Part of a small language model's weights.
Size: width 160, MLP 640 squared ReLU, vocabulary 683.
Architecture: LayerNorm after each residual sum, rotary positions, embeddings untied during training, normalized queries and keys, capped logits.
Training: 136M tokens, 5707 steps.
Each number is 500 + 40 x the weight over its row's rms, rounded and kept within 0 to 999. Layers, rows and columns count from 0. Numbers have three digits each. The size before them is the row's rms in percent of the matrix's.

# down: layer 2 MLP down (transposed), 640x160, rms 0.033, rows 162-204, columns 0-159
# up: layer 2 MLP up, 640x160, rms 0.0499, rows 163-204, columns 0-159
down162 097:571523469553496474456531491466528451520569407482521559447511559462467516522447559518493517527541467525496418521512409508433534471509465597509457516488490467530520496469549571562506516449459470547458496493476475499547495416535473575519462503461489545528507507489533480438528499450478512381504552477478533486536538460515458470529481456548522424555480410474506517532557537501438535483496561475522477520468481482497534502456531502496557586496510481447507456470513497526518561609497493
up163 102:515462467452504539567429482464585527523417468507491484514488444479477464534492437491552445451546489432516438573532498509544505515520472568447453483553509591495499501519488508479455510514463587446513534447501503497502501546534593558429488555536474533529532524450501521488524490540527496451514523501484536470456447524505532559460475451596507539489531533444538516443463537518520450461496411503417479512502538489542483499456467565460543477556443462487454487448478562512483492453568447
down163 102:464467505492528447444555466455510432581478447513465423475507499516490543584512516552547518431492426488443576516533486484485471589497537503488508464485466488534555499495512444484509508504462499454512457531538458558534509519556509536495484522472445525507509549549502504479526464529493428466408451525493443465567432518508534500513524507475500512539511523518450504514589454446461497498537505448524565516548433503479501456478567456495497603422554447485531577468603539481450489539512535
up164 104:524508446528499493528532506493519433440507470473549503532476506542455510539555493479449463471450480528532549444415467522514457455515471548502490491535426485509554434530514457520548520435567551472562465590548575555460491484439598513461423441456557564440513523552468499452517498479474491480456561505491442492498488507471510438450500438484528584559533485543576523455521519439541482464587473440470424505514496507500522524495522500495459551468445518522499470511533535554488493537454494
down164 104:444463571462523588474543504520530505532509497559543488567508566554500498511473487427439494595466466527485516537481455540510451516554510491499440471593438541507551548484497488495528574473392471495479557528488487513570554481531447551498477515442471466526482485513450531494521497542470585575496502475460459508534467453487446544573458488527551442518538471527541442531506460508522496426473525487536504442513481462450494512524466486564502459460435480505419443478443531485507495505579482
up165 096:498472544512512556521479507453529463460454515561584506526479449415508490465507494494494523456461519491535583485521517548428551526493554548471540559478485541546461537461474502473467491481473419480409522473494480479504493552494558435506512474490491476446523456544529555530485553555569564479396545527494478502511493508430491440426533435508485509556471470443488450459531513491452503488451519429506447440512523508463574520483517575501498437583454397491493485500537471551494466489549540
down165 087:510555441445546552539510521487610450493513444505523451498495493490440486444478482519579549464533490507446456499514505553387491526423494488480497435499522561425483482541562535526562420477505575443474426490513514464473524500519510503537489569447519500519520505507477538489519470522573478492525481517490440540458463503515512474463510443465495496589475516499525529491550486577511539508497536555520481524396434581538478430540496475456531438539508508550486433456537546501482444481473504
up166 100:551558403511522487567599478455429468579544438441542511544400472514377519472496441476453437566477491515422529491594507514430464498468474481498521464524514534555492460575550487456459441442502496470504453510484467477536479522541513480536509482511498537437491457480521502510463528517486509506508487449458494564522419483445485536458492508519532491484460470487488551546518503489525454534548464527477520544534546501513484479595506464486453505453439438503532481506487484520428476501553527
down166 094:521496512490464486512537589534538541529611451488514444439439482532410491463509578503530509510487519473529536503521544507571515440478467574450534505518516508520563441549583498419487515479468429509511475463547501436462515501503514576426463420492454496505544517532439505505481469469513463454520535463475485527499511504502559519555538592525557513507461466504497409498487511524568429539494412571499544488481509468518495483514487497521571424487506478452483470471516434494473548538553493
up167 092:530451456468581517518472470505461513535401462509517435515549526507487485476482492495482444483534506483514537517532584438450563501484576485457495563488543459544499502555603491502518517500513494566511576508452432542541525500507528513461495498465457494575478502474507504452471488529490464461544459508525577456465418551515502458507535519549566512485478485537523480469544452523600472450515503506458467431513505490579554491454521556525536449572453425427445484477460570487431468499528501
down167 093:419502480452527472445509470488521520545473478570512506509531531500455507524453495512499518509496511488413475613542478439461515486453495506491449521444441441533493552455485487563488560512411507492490483509455425599463525467504605500560469510492468520469441505577491458454477472493486459488476451474521501428494440527544552515584556498524483449495526541522472442513560549518409487468526511467500514489486464556506508498464559560508580505573477527528491472520519603547488516532518467
up168 104:488484462498518557490485490468520534560414491409487516473490484437529481488519484467522522540562469484502486521449504445508515501484483557457517455576561563458446535474445475466479537538472420581540513513500446521455533502568535498549454477538493507445480518461544551502541506509473494472506539422533428472484447567481432517548460460551477450450556544524454494430538549453478449457547474469529593513508527486484572569529511498488539523501547589490505558528447525562527466488503429
down168 106:471518540446518510471443518471459513466463497521503502488449445575493529473465532532516515469496456500482446554466507487491455560588447511490519523539483474463456495498363488547481552534461466401469479419626511502524495534559518440515518502493511505558509494560508498579471484448504521464533540499432462504471545486515549481487448447531464579559536528532550500529526448460482556531472550498534458485579419479462447493464553483482529542533499540535494478581490500513485512572543483
up169 094:474470474523499541514511489484538468522537515434528515542489489471421501542480536557429498471481440466544463481527512537513484451472486549450472465439445474455506561529514465494470462493519494471513523485454438491551505605506510504513555451511504495438468505434471470596481388532490453479447430543529494471488532537516436474487454458581538531484527530517485509509466434462529494509501488437503471509464444392515474509492551583514453548497460508496522485508567437424526423437581449
down169 094:470522494485561503605474519510511513458476499485518608540489528548514485478493528461450533489499469515458487498547537458467567482508427459497543492493398523470480453518526534504449557511491476529462576429447485530480505506481484501534502443497535449503466494495465503479540427508506439466432374567442551473512535435545514548509518518528470510546521548457479482515491584548496472491511505550556522504488468470434505533506520613531518477583473464472570529483496407470558480475502556
up170 105:560537456528499470442465474487530460473541467535480477469476411490502470502591505548536529533518477511477505511442493565493522474522528528594541555439534512488571492553402470528533511417436557467600448495499497552499471534500442502480550552529520476484462488502514516471481517530513506549471450408519480476531529501437490537540486476489476527412554525472473549478465437491544457567476429544451518535529508498521479519526400464440527554475473465555554483501528545563490504449476546
down170 103:511534587524499488466480482500450497523506474438475518451531508527452500471539458485503505572472440518537488479483488506478456529549516498560512538519444422532428591451553429514586489461483467523549479478539486560413527459462462423498499459485543493441485533553502492512500451524443553471488541566472436488486487499521497533430499528471445562508562488522480512475524488486601533496508564522508547563504425558513508514559526510490501447571410450464462472568531492508456497513498589
up171 103:472463503507522434516557464469523509517487416425441509543460568523513479495553552520483529465447454554518456430444487538492540498455504476390469479543583504479460481467540474527524462528514564598453495507479531539403546476464556466464448507504534559471492528501526440541529448506489518512498532471541506451478431538525467535526498542519466492537499568580532517504471469543522478439528441473499494495516569478482575494537431473525525453466470577542477538554492450487504489528422445
down171 103:517508495577496442458467480475456507480530480500495515521440421523476540480471480532500477533515490580522436500536545505506541476485509575523484480591523514461510469565502443490467460467478537570488481512619586487444492435537458491427468542528513479489462453529530526491542472518479508536529465394497486496455541513533451484560491474518470510437596570523523428532508506537468561559539501553544512493571485454478511473534522462469470511492508450530509420583440495415466482511541463
up172 099:516523525459516587522548485538528549424542489480550533482456486519502553522478493537482517500576436464476538498437470490574506497513463513461509471515448489523468560563508439503510530516501533520474512557577472479418482559480570456573504481455510566521551468485535458446464406524483507559465495557562423429476462513424455468459481522410501556445497527525502536533507513525443467498497536489431511493584506453498507485561474453567480565486505482504545486461512496468546457582512526
down172 100:474456510527511566478533546485499503509479458434489483507443535497503496477572553522494500460573465519450425509484489477563470401441496577455546523491509573489513526515525461484498476510486489527481582618547495471535433490522513519530569475500408513474471429510542431486515582511538529499512487487516499568496440481454436483465463530495516442484448480462546559512526517493453481500513521483432519492508523478517474393501503488583513558461503461594532513497473554505457561547563453
up173 097:490433555493479551455503534520521498465437484437469579432522557469543449435480532541529499487442520514478517547526429523470490532528572447502475420411507465534448518513493566500552521515559495485460468542465469504521536445508507518571546532528551465503474438425482488466476457458503478624497521565526532512498500551524542454516509430478472499491472528521494570487547485454486462473482557499434398534480500478538459483517537583554536496531519444540528475496534427481470484484559513
down173 088:546559442549546490580447569531474522519508512538534520516531490498450441476551522433504447514511512528493543524527525508482437488493536529567484469503495472450527521461376445469506490592462523513549559473541479485499498538488536521441502477528442506452566567463501486489530529471470517420503460460497525477457520528444443565535490499502529612494546477557493556519451516566509491507470525486444494470532485506411495515467547467498490571542426462517447424528400492501464485486539462
up174 102:525524534527460565477495545539480495477538445470498457510543456533551545442530519482511414480498457435531467470449439501449495485542518542505464590467433487494480507458494498542469518460451521558474439452451479500510438593539412569521489530486588429491549465507500483524445587587515485477494486551458559508481471475476489496522501510575475541533525510580514550525494483481478462535427544517498496527456542533505507466501501522453569511536394490524537500485490479569446560462507446
down174 101:497523500565523473458466525510551432465490413553441505532524472546554589471520506494553471475504469506537459533444499477487481494467570547570493432517497507472516475554482535554455493456481480529458437472480507478526474481445449613489451449485492480499508453547506484518473542579559471419553507505457578520520500418498461566514427435447542479544526508556533477459573536532428417530526499455464472498512528521522559514497501547502473502535439510478519499530456477523562551511446535
up175 105:512528458508477476524537524516506481544559513426481481537459473496453470532563474419471482482515542518483549498486493581493424528467503519524497478448497505493435542489529479469434538469505555458460386457484496515525448517584510536478468438517453471507512459449511548464476476465552463457515506491520452493530436565422556534504532460522510524508537534450524516450488528449466524426457494518470515497581601506447554509542463511577486574570428443564493483429493483498503449520578494
down175 105:486543567431479423472468486524483444522524508466485570563479491516492498498509539484513549556488494520493510523478519531498436483558451420490480504464536484501517452487524502492539542441537511592456477415489548470464416439529437505457511545487502394545549454570515510482514495432511454474513443457458569487480492556526496505488499523536528478487442515476511455582547579543534453512558530546560459474452556508509442507529497523556529512534447524517478483372509462549494488486567485
up176 099:411518483482540470481469481622503457480536570537563493524463537542491538564452522497516499506473475522549516492493525481522422501469506600526488483504437540491464550514455521459455477496547543520489491524499482573458543492529504423466487466517514441543526518508490483545426535460535576518556482521551517507509505488515443483486497525572523472444561460497489475565447453455464511512437465439497520432434467494580535504548531494546565522477491487481401460483549474450481419454474423
down176 104:492536500468577450441494485525550430482506473501516526488477511538546539473470522513458488525526456483430577442452474502479425532435543487484473602474486482530496502525493493531445487506482497387494456526476456489515501560484470524518474552478544541447450462480476557506409498529460450518483584502485493492563518503463504520585446452496484443502535467566523541538555464477483476509458507531569501480451500505445488507489578453544472471520549535520544509518525457562450527648535545
up177 095:582461539559468540506417516445476536460524561520479520530527491438415507492504461492492564524544564548522548480455468478566486472527462487499493604438467456515457548499530561524515486532501502515529493491521436575483491517503536446470489546509456491483512464441559531450543539434417508474541532520506581447488461452542549439454480569551454483463484518544516498505489476551461497519516489504416505456515455493461550503518520533503545490430527417489383474541507521509524449553488509
down177 099:525496485522572542491504493510585483512494518544523489457415485477502507536524499518462537513428490462513520498500573415572474518553503484531531528430456570467468470541491578551467528457461442578452498494436563543527523455545494480523496457491487486541450462581473486516547508415489358593497473482537530476473477487583542546496562418481442507473448511489532484525526509536485519442496504485567492476542447489487566450459453442467504523483519518458532531510519499472522464508491536
up178 097:466519430542507450469456523509439522546487455515535469469576488498461524471494540533477476519531486514491521489539549539509537454525458578465507524536573504546459557487465462533556458529457521555537403451486422501458506457498512546472476414558516449456465460560475513553561479525499511492463577518448475503483439504550489523419459552475601520509462452445574538528501489560452438600487522534508460464509496520571499495478470517476520529548450525510458543462505473482558530449452503
down178 093:555423450532489532457494555531414533453455521565573520496524447523457503470462452535481476480491496520553502439520483488507530522536511539438531473514545482576517490513461511470453491539569472557490480506555438484525432485458468552485461481531562520471504492486482521545540469464610493553496514507455523488591469448479537477475510479480556581496453452510524556450564468455476478582465477514457420538523518514530502515517436449477500541519436536527470536452467500455538620454503513
up179 116:444466461565516532496553409533496548484418479496547506498596480466529524514466450475447462499538462413568538476486516420501465468548491535462443504530452519544501472495503527427542463480551512566529499520531459534548480472528500527491488544515509541467472524470497461438457502539420499562475464533483504564472505508494538445510401504598470573476569507549593547466503516492504500481499472566552530523503481521481570507440493554520458506458468512454506451531508555519465529502449425
down179 117:498490462512590511459529509482498549442506517512505543561530547518497540509449411501485553514548462468531537546515578433512490539519451485433488544437424483521553513519496544480492465494527475557472481495506495539508397438520438552481521474488475555470490447512471522390468503466410493491500510558477563458516506449431519430511518516549496554537542468550504469501544522496497462564502513490550476527595492519497540538389519557513552427488449458501467429556497505524481499480531488
up180 108:543533534460505548537498512476515473446558515538549429555460483558469492484447547427482469449524494478465560520500505564546521496492578522483422517435562484503584533476438511560425457505465501536485505551481513444478543466480505456501544477496522495442526501412518554540465579481481536512427512509473524572460420559527487435457469501486580538437488521544496500523514521500482447480393479570484501493496525524543577462461434496545484555545477465488569501526509507498504498546542521
down180 095:520531519411508478477458455455530369484546437506518423511514516519506502522528557521521502512438515547468479527575508534520536483472623497460488484511530514482521509463506479590442535573485453514505500578515434459488531453450490485552504480455444581445475490444525556520546444533452493514551535493442489540541493469564512480519455524471446454496489491506478542527545543563510448534505510475538460480488533537443521520531429435443434523561531444478476471513471504486555465528548537
up181 099:460497509519543519479474535489484509496420482529511453502538532556533529487487460462553549468499421559558491521554489509484500421550527534477487481466482461480558492543482491509456446563563468509504453502482473477475498512476429542499525486441426494564539462512481542486432537514532532511437501571483505535529446564461602485460504539541574461521471411495479441558531434506485480491427573509441499497506522471612517515528512489495459515596503448508535510458482517534418492463566433
down181 096:447506550516465552527461465507507469479527491516480481513517481427550431494500535516533571541549482420436403492522506442488541553523515524496524435500489496517503502437452540520544487438465535456538560579583494505570475510469471462546506545518493513469473444456442484467526517522411499498518479415489440485424546522546424544527497494474475511545558484487535506489505474584470557558509453529477573479420504550403513513466546512465482576488520522503510462489451535487498493575546507
up182 102:538515565520534499446498430490495573452452503449496422535502510482493522500461617510481511553462541576549493447505430563420468482488439542495411505568508488522515486541453495457480474503511432557454474495523490503467565522450559482503503448541517540406508494516543548506531535522550451489547507434491492505486508457468515498524518469549492574570578486490500520514440582462446528458437494534532492531529554471532467531514532593502491507473469454492479530542505523444537424475524520
down182 102:552485478516528554483498398466467401507489497467568466453499507425564475512393450524531529538553514467580442491469533498439485463562481472535492521554470535463472467521426445470498530518502451486545477519467473520567454487536477423448567498529583494539533436515470485424491456497510542464527580471581492442546474544564495493546494513519496518508477543513463520481520403501505524480497520454536518507508541512482476583488505476496529453529522585529525519497569469537528522460509479
up183 104:550494554496521578439444455518453474510518557466462451599550481523480437565519459494566501483469513518479517499423473473504519442478470482530480466448553496466416547437489552538539496528528515445488524563470457492563432482443483444461474414538487543527474546475518536486518438589531570531506505440459467518560498485513418498549529475539485517474501499550473529490452442453513441489511507526527474560531445517474530545480485537580556437486542519474487548442553538501553490487502511
down183 104:430489544530482524476407508453495510488541465443499513489494530477526501497545536541543527525529499509509399461444485498449449512461477478466521526425513500497493465458450548566500450536477530420476499427552537467504548555468456479481528471466516499533489509476442523538474506566500488512569582542458488466460491512410430499467504469512550506494575493532543590514498480511525535506451535601516487545539463425443479482529551519461492561477530521484430577446434538505515548588547493
up184 096:571487496459510538459554495547458473495459505504462556467480482553479463496461478519475526531466466524463521535522498575488422476459500488461465561549471470471435535561546600459483488453505500577466451509419557512475480452425481440519525512534587527492504476534505520468482437451461471510518488581507482456483517463418493508549521561449523529452533472522556494517471506413539577438444490515500492471497595458479438505458528458487509553513532544473509547430478476549555533455515442
down184 089:454496480488516495445475487578490473488522505438527447544511486547516527471525548510460507474454566539470487443478583523455504458415545461572457483537420542424593501512533442521531489420547524531498529559497463515506451518526564462505523565486497482411506464508494488494472536453508499455540428480518524521517539479471590513545479487490482579576533478473547448500534518453519581492482516492484503477503518486482473463480434547543495470570515533522489428577502504558484387479456479
up185 095:541505519486459524557554495545448523434534509431487471460467465490513433592545503575480541491433515472548523463551502482519501540538549481445448561563507497476508541508457452562489448541490516546466480494468480562524488586429578543521466452462493563510476480516491436508543493494492568491555517423549501456420476472522419461526488553495551521444484475476517521482544538473550455550515435414513533490485477514509596507469511507457511485496528487531489500495487541427482440520573441
down185 092:488519480513575494473461519536546468469576470489489539490462580536497473353553488524470562512508466535497476460503453489589482504524418487527587470505448476485464459496484465538534535495524518432547460467499521495496593495524487461508529404532501545578471494498451455475470563479454465536489525522457612511529577502512540526535443468532540497467509508461470398533518529530438449477458538508540467459461497521454474504533546502502523533455458472514459484552515513518563501512554479
up186 094:536514542505513542476394488434505515544571450555605548585435526541450429505524471415471534464479496455504520521576512531488508489498444464556420466469576478495444452519515428505540502494614512513484518513476454434492470488563476535505475535549500476453534534502466561491478501597540430568526506528469467452510434481512487542494479515484496536457525492531491546495529522455511519587538482493532437509562483498474510467491513522451477554474482522529505493466544505503548542446475472
down186 095:536509416503537476517482496542482521556560483466494472489481529507527441538495552476470533505497463555448628538457454519466467510534493490525483503452484461431568545485462443509411470533455484494443488492456540533540458419515500471461518542627527514447507548445475537537519433553547467542522497487468516421540474492539454529507458475492520527498515518460517486534583473580500553501520517499479519569556441472503434463555453525523452531543530451521519461471543479469493440530492578
up187 099:489467539478547539547468471541443570521569485486545572534532457540495496471472502520484524553536431519468478478449518545492551537454469511528450483508573495499496426524502520485511454577560442494502506534570541452532553442530456458496440532490493526451555553457466424502475421478481464552546556420488500490511446487504565549427436488496479595506481456452476527466487480493490510496495489461452476587499499505466453450554535503505484577496448521592502444462469501529492498559505432
down187 098:511499436495512565561481452480456527547457505490478506492459424475544495400541451523444491502506481530528546528526564536465480531429570521443495538521481459524533451512550492458461469504470550572477481512524471459465506533502511432497516448520541492395440560555529449502544535489543566516400500550470454479516477483540461552526479469482546563562513493577498483468570501534593542463493466489433570494502551498558448489542496511558460492460469428508515497472461489518459463533467524
up188 091:505483443491523528463543474488517488454511547484461499502443488435503476433548519519565533434550472446545542437434480543556473528505518524483499612433484534479536551528496422441431536516522450486490442525560497465452458524465543451464537512536525536504590574484534499513496434478477449449551603535538526484561434471475524516506464519498573544507486461505529477514477466455454529558504492548461502517496584516536520470506508412502476479474452500519528522458495584515497591514515520
down188 087:497475472514532457511526505512566495458516481518496548524443512584494492469599449534509478421501594571520508429474486526504450495479479546498510536529510511428546519590531476441431568462584552561504435531458530483448477512523506538495483448504482482503509485405485523537514530429508533470557482516466444534583545497499499440489422497435537517501488457515530569546576480504493456488484526465457448545537474494516501502479492476418503488518520438490587563449498490469432462505500527
up189 108:418532459535444572430455502492502502499458521510523494539556482491462471557494519540486518471529525451482555474492428487503481518554508455505474474421488559488540561562455524546525484452458447507539407456477512456554429565485414503516468511506496475442560508440474552482574483555497501515454435446496518498498503525508488480472551491556517470517535451507444459451538538475491528463567460522576468451487552465519476528525533516471586556474531576555431563488483561550483542527542507
down189 116:491447513467485481471500503472531472503533453468564498433572491460531496522523480536498565465553483520434488504563437488534522512489499544478507430571540483505536458521504514530506468546477435510610505481489440522490460471393499511487502423516504517478528456443505534499589521536499533470510509510492443525507512495540459432543465510484499448513519521422409476510520554479550470488539398472565552487494520533515484452517456523484568546548509458473466568486399568467518574583551500
up190 099:486411465559449507482506477454518497574465508533507519573555473463446510491513465461422437502562526441480503553502517563544416480440515492492464463522521426544565488517504526554491515481478546513515502556568549569447474564521540528449438501515452448503575443486505492495500420434511524574501465542462522540544504511494501466560483511482517501492474457479511551535467495498499480471520449598502463449473467476540492572559454494495459465538452414471455515508464464575442513507468454
down190 102:486516513557465502502427504429521454539466525510471596475482463542510536486536466445499473483467485560552545446512476468439543527475477499495481542457503506541533485486472532473493587512561490492476438585470534483470524540467524551534543491523553488444518544494472507461419568457486524465488399500439489554492508408478477544523509474470596516529515453571500444559500523502526433514412486465502372492479537576487500549528577552498519493525461485516474536514539470493487540492483543
up191 099:451485476498518496487513530523461512486495472493457463468535501519569450508449581445472495565441467530454584451474487471494463507463583489461546443552514505456513507501468548508447536560525518576529552477484450554406555487441510488484478486562458523446529452474587550516518465553589487455578513480502579427526529503476504500490454523423558515488496504551582502472472523520488528497450496497491489463495554511474549456559521459505490576445503462507475432424485525496555472523468436
down191 109:409520498498560435486483503494513438505570541559452506505494475420531513495528608544466528544537494514470454538586482476537455479463483470543551403463488499475498449546506505489516495448486507555517441473518454500543554489505493542468504421440508486425509452567554543531551519539459482477542465461559468497459441507507496493492490506474492505505508518514405535484523448497557594565496551509549495485566503484511491476535551455491493546464461511524452473573502406507585445501466538
up192 086:488477402542556532446548487501463505539517502496555475439528490464470535501462560477455567477548484490574542482568480549495525461537474584487496501543576499445449534473464452510461489403475503430454498476490474529454461563536527537485529494520486488450505553498521540511554520549462510462423495508517480495545417495527498590474452436466553471497535506429531507505538506469539493529405548445563475518459487517556532550448481526447504510506447531529470492469443518523503560417539558
down192 087:504554543531529506496496515446497501462483529536528580504507424558517539448507510537484513499534528438526516464448515486475461502500515488476564522511527493510464504473448495503462502467500499476461533515571478471545455580485483492503541472512525460525497477431483493470533438446513476516536523518478504466516532496520543515434468406452521554558489543518537439438618469535495526638463564531504414575498493471468491474499450469477494501528435566459537440513431493448569508514491634
up193 100:548481466563549480537547546525531496490490485451497547462496570494458552534474478524484421502499491436515433457443486528451438541519413470524540468547462558450522554474469512464451553562535533525488443504543516431550494498450455562543504500524512487502478570470514430488454464519498455482558479555555481547548472563482498521521484484502484550437521542437511439529496525435553535471482524393525540452485573524531519465528441536519547433491553582514509480477459511489515470495450430
down193 094:529458470479548481540450486517599467525533470492464495458500499498520477523530538459582513495485542502514469459480425481398439563497465548458487521513523503516523466518481431512432506558568559503428502482521524495493446581551547504596488560433456542613454500521486491395490502528497516507485510475514463488542458515485435476519513469523436488486527437441491449547517550461519518498459561485483536493499556566558478508427520504500545538452499476459492514466524558556432465525537541
up194 103:491485536545526489460530472510446458564517534526520532490570434549511440560547496559494545521544481506518444480503516489426471482484405528605491489485533522467547464434541451521561477523554516429535530580528495495502434548444422540460485443462450437545479511494513553474481482525463504444502458516494487527488487515505543476405522527511511521501471480577529509488464508476558471565514555448504524568525515445505543426523498500427477523519538521526436505538567501541403504478439473
down194 101:508487565561420530553475472461486514511570548490523465509476516449477443445487499436511541484503414463526434489493472508538489513487482533537455471459571499450427517535504501470409450576539545496514507561562531497522586544434525436510542479528408421478444563466478468468466448456488523490547511538530503488522509573481493479516500507536476542530498503553503459475476508558507495551548527516559510484544478504476553542533502620468515495508500511569432468481422473446443478463522512
up195 109:536447534557502522503483456519511534457482586547478473501492560486554465601489491543509559436438425460458540507583496518531501539593506484542521523457509487509485460529484493475536504542509556567496525425442501516478515443484517492588520579553557496431469521461458442524525519452493535565462471528509509535504483519501527501533480503494429471446476539412543450429499505473516556523479551511546543548485476450581463497424500480481512489490489484514413545505483559550512445529470438
down195 105:497526498466551513474580519587479511503527496447493469445508501489466518487400530529531516482493500507504482552532466555515470499509529593553478524494483483524501513535546497497518476447520514577448549494490422592482553548499583555416508479498484505528549518460554482486486503413529513529498445491557503558492502538469508480547488604496564485482443511512538424494540488486480483479493437431466494440466434462576464412491421437502501457523524470520467447438537553555465474539495461
up196 102:508473454507508594501484498489506477431444563442500531527500502398499447481551445499548547472522451504574540505481451468529452502494470505550546529441425455494499585585455426495481459503540431485504430592486507460551443552463435413503550549494473567497502481513443519533516509500471504541477529490498448507490491539541533566542517515480443548428555485501479518412545539525484428505503493546521482541517519505453555544533460526458494547443448515479557501515485498506538517516480525
down196 099:503510574555465443426550425516391440531423488536543506538503491533452492483545447521492551470454513540466498459452500499509507513583501463484515536504387485479495570453491529479514523521492457502563473464538545513489535525543452497540473481505591539480541478514524512532480516474482443499508523563504566507503519491504410513468480520498489500484535533529451574470453539517458517554518465604482532535564395480506518484483469414459464494501448526451517542511411494469576527518509505
up197 096:482534511505532500490554543486532559551453537536443467485489544421458465460508418554473548483475485504465525488426492541528495409489492494463508544419506510490480559541459454448486473463513455552464564534501574514524507499537543458476513519485520448521511472492482539504455510466549519500484477521558517507499432483488514516511501578576393508494503565576521391521504486447426493541472524586477516464492500526588465526482526435549585526541569509489531533458533469429528503544477471
down197 095:470496479512504427471509488519520460516520581542497568513505443532500489500537506468437545512519428519512541503486516535517430483490459528524545512467558514461489505544499546491484523461475529523520504459529430500490458502432539483530534417512463450397448477519468545564559551458453612513475486525523496543367447495474557540489514529435551469526533523501463538542504554548489459546486547457498496436537532467473528511498455536487507487517476390547545560444568476460453465451454500
up198 094:469514449448538463507556552451559489495475537495567533509551530474450416537539529464495468476375453543511541526530483473504455441487523510488475506480508514502533508423504501518500499502451538471523477488579511522514574464436551519435397482548557516553470523423511524516479534467471482429415490578461529580547473488533511522502524467540539532479546495509514426517497531537442480484497459493508534490574548535476579471556545524477452574475435495484451499480475501559458463458486534
down198 100:454387450427489462471486486494484423511509493547452533493517476481462507534516514531466517538487517531488481552519493525515521548494509511557440553445489544458566525541401519538566551507476473558539515463513499554543435542478423527556483487514468550561460555498580443481516483504471497485502463477600468442492472472505460525464519574556473455470520486458466551433486490478453522500574538512518578442522484498507496453505431559494579494532561485484515442507513483494548494500540400
up199 100:431441489481434495449468458484572494517510481464563510469498457475476526476450480432522533585491465558566437543493536483521475470507520461543427490536537519449584532486532497510539544545479450504463486462491490559497475566472569558459540479563495497491535551503518518491458532565525453435479505479533436529577458490488473535455500517498532465540507507465511537461506441477543489523552523361485465500487466540481488460538450527547473531566470454456474434483436530550456558446558472
down199 091:443507541500481416491508472507521477501514506518492514474483500520514532437523552505490488530505446507475433566475469500510518529453487466502576475470591460364495474454502497484566541484493479513515519434527489478574544522519497534488488491571526486477573464527518570525540457528550449507606501494541434538420501479518483487529437448471498494586530568525478507507572492479463480551476479523455546570407440550501444469482516478443457515513495465410581456479527462557504542499502500
up200 096:471536537506510525567494492419437578485489448496458488467541552522522432517531498519521491431442532470571475549485497535512457507444506567501502604544553514482517458541512574423504436519516444533510486491469540484477521490556561466433452484425491509514493531485470516531475542484577487463534432407477434610519523550582477525521538477512530460463512539539541494519497464446509500444509489492553524498486483473498494493548513513514634486557539503502546489537438538477490490526519530
down200 095:491465606471549484418474491569479530461476435437536479457492498513453524521480450501506557494440508440502498539512435540512504469453564456520518534485503534502514551549519477536542581483451430517420464510468489522405431413510511461477532487525496489468498479388508556464474472560551563566520533533494461546521483507535499438469484493538513534484518526531429507558455439504495485534511500575555451526541516492499424506556480515525502456593538492507441469553541550508498508487513509
up201 091:512503431481529507516560530494508541551493569571552486504538522509523523486520482441487517509514520471530462466520518454454537434474556444481523441528498498571580558464480493569592430510493478467419481446494512405504533452534508450406497514495542570574487497457462500514503470457492517547527433483483480479487521440490484454558511457510559596479486536484514530551553498524467451550569439510478509499456554525513562484495461502574477502527530534403460502522510481505565500515582515
down201 092:511528464515546460473564494584510478490500535444490466531480496531522496496496493540537498485519469566456540407514478524528480559507461451509517597469493458509564485463427537468423511434475473499522482448480500555513427442455450472478517538595482553495470495500491471582497502487464479467540445521607510535475498535476568434499543487446551487452460455544496497532517477502584514550455403457535483452484476528511494486518534506468551477433565537561498514487596443528513495540504557
up202 101:468527435512482521486525568472522534458500555512546516473499475510524423496515434542455434519517437548477437535548473466490551501531532468488532515456522493528480568485536540458477506450509472444474495459514539423536559446548461441447467527475546557436526479487469443535451549502531574470594444484454490529481493481524401536478480464534590466515477560527561448520504548543461457454515486499468542459458536513506505468407440516547534485534551591454542468498482530483453526538511489
down202 092:504524451470517478483548489530505520453540514551457496469504474521438522504483499526481527499485502559406497474581482479491527520435529485506534473521488483561488526568583492464481485509554532452422462459552480430434530449502541468494608540512435543484462473500495519501510496433533555489517461491475492512436497449485553461441472534464512465549460474527529517539528510485549422533515379426525531585565508542459515454547522508517463537524492464514501458494538551436486535529477629
up203 102:532476422538492504535439553538421503542481502502492525452546545454449461471467528531469515475451493475480503519540560476470591538494455501461490467538536537532530493519500526457523533498536459484580451481408592511514504528476556506465439498495434444560483470468521552446499482492475499461563471526468543531509487468419493455534515498502507559551547513469472524457477500507520561467538482559491596536503501457592440464541529476436509553542440502569461432482516499456510566422558479
down203 102:531396523494450510431450521535511539444521488476516463447597496525477482468463555551538472457529424546498454498479543424478648480475519540464546448500472551507513474566555530556445519540452448478480432462553554496456475535498513523472474508502451541517526516491500541526531518537519506415455496445469492537527509466431498552573465435479464585525506513531514513503511474515474528491557477443544466508556488501542472445427516483487511545497526528498458468556477551532485503514564531
up204 091:537488480556446572537554479460470492442560470478464487460534481501522519492521449544564524467581478499534436475441419561506506510551517574524529482554516486546579455532538513472486497454507458555524484550525454458537440456537440511458498520513502470491470452437481474411443518538530558534461515457574522479539471504465527442447561469444486506450525551515567554434498474493488517496517526482566507469505591469528465493478431477558524569546528498558483460485506548563499479455447504
down204 092:457513486449555477459560488548495510474467533465527477501503545492490466420524479533551463505365559555476517455435501555536522582494549489531458528530504549500482570444471389561467471512487467468469489465550542468497416588478488510544472499485522504523496500494523454551467564485535446530476529561474470511552499502465459458516519529503502536488460466548444528512531551479533449532473514504549468499554412480516516481587448518490574498522466514498415501489408476530547525489564486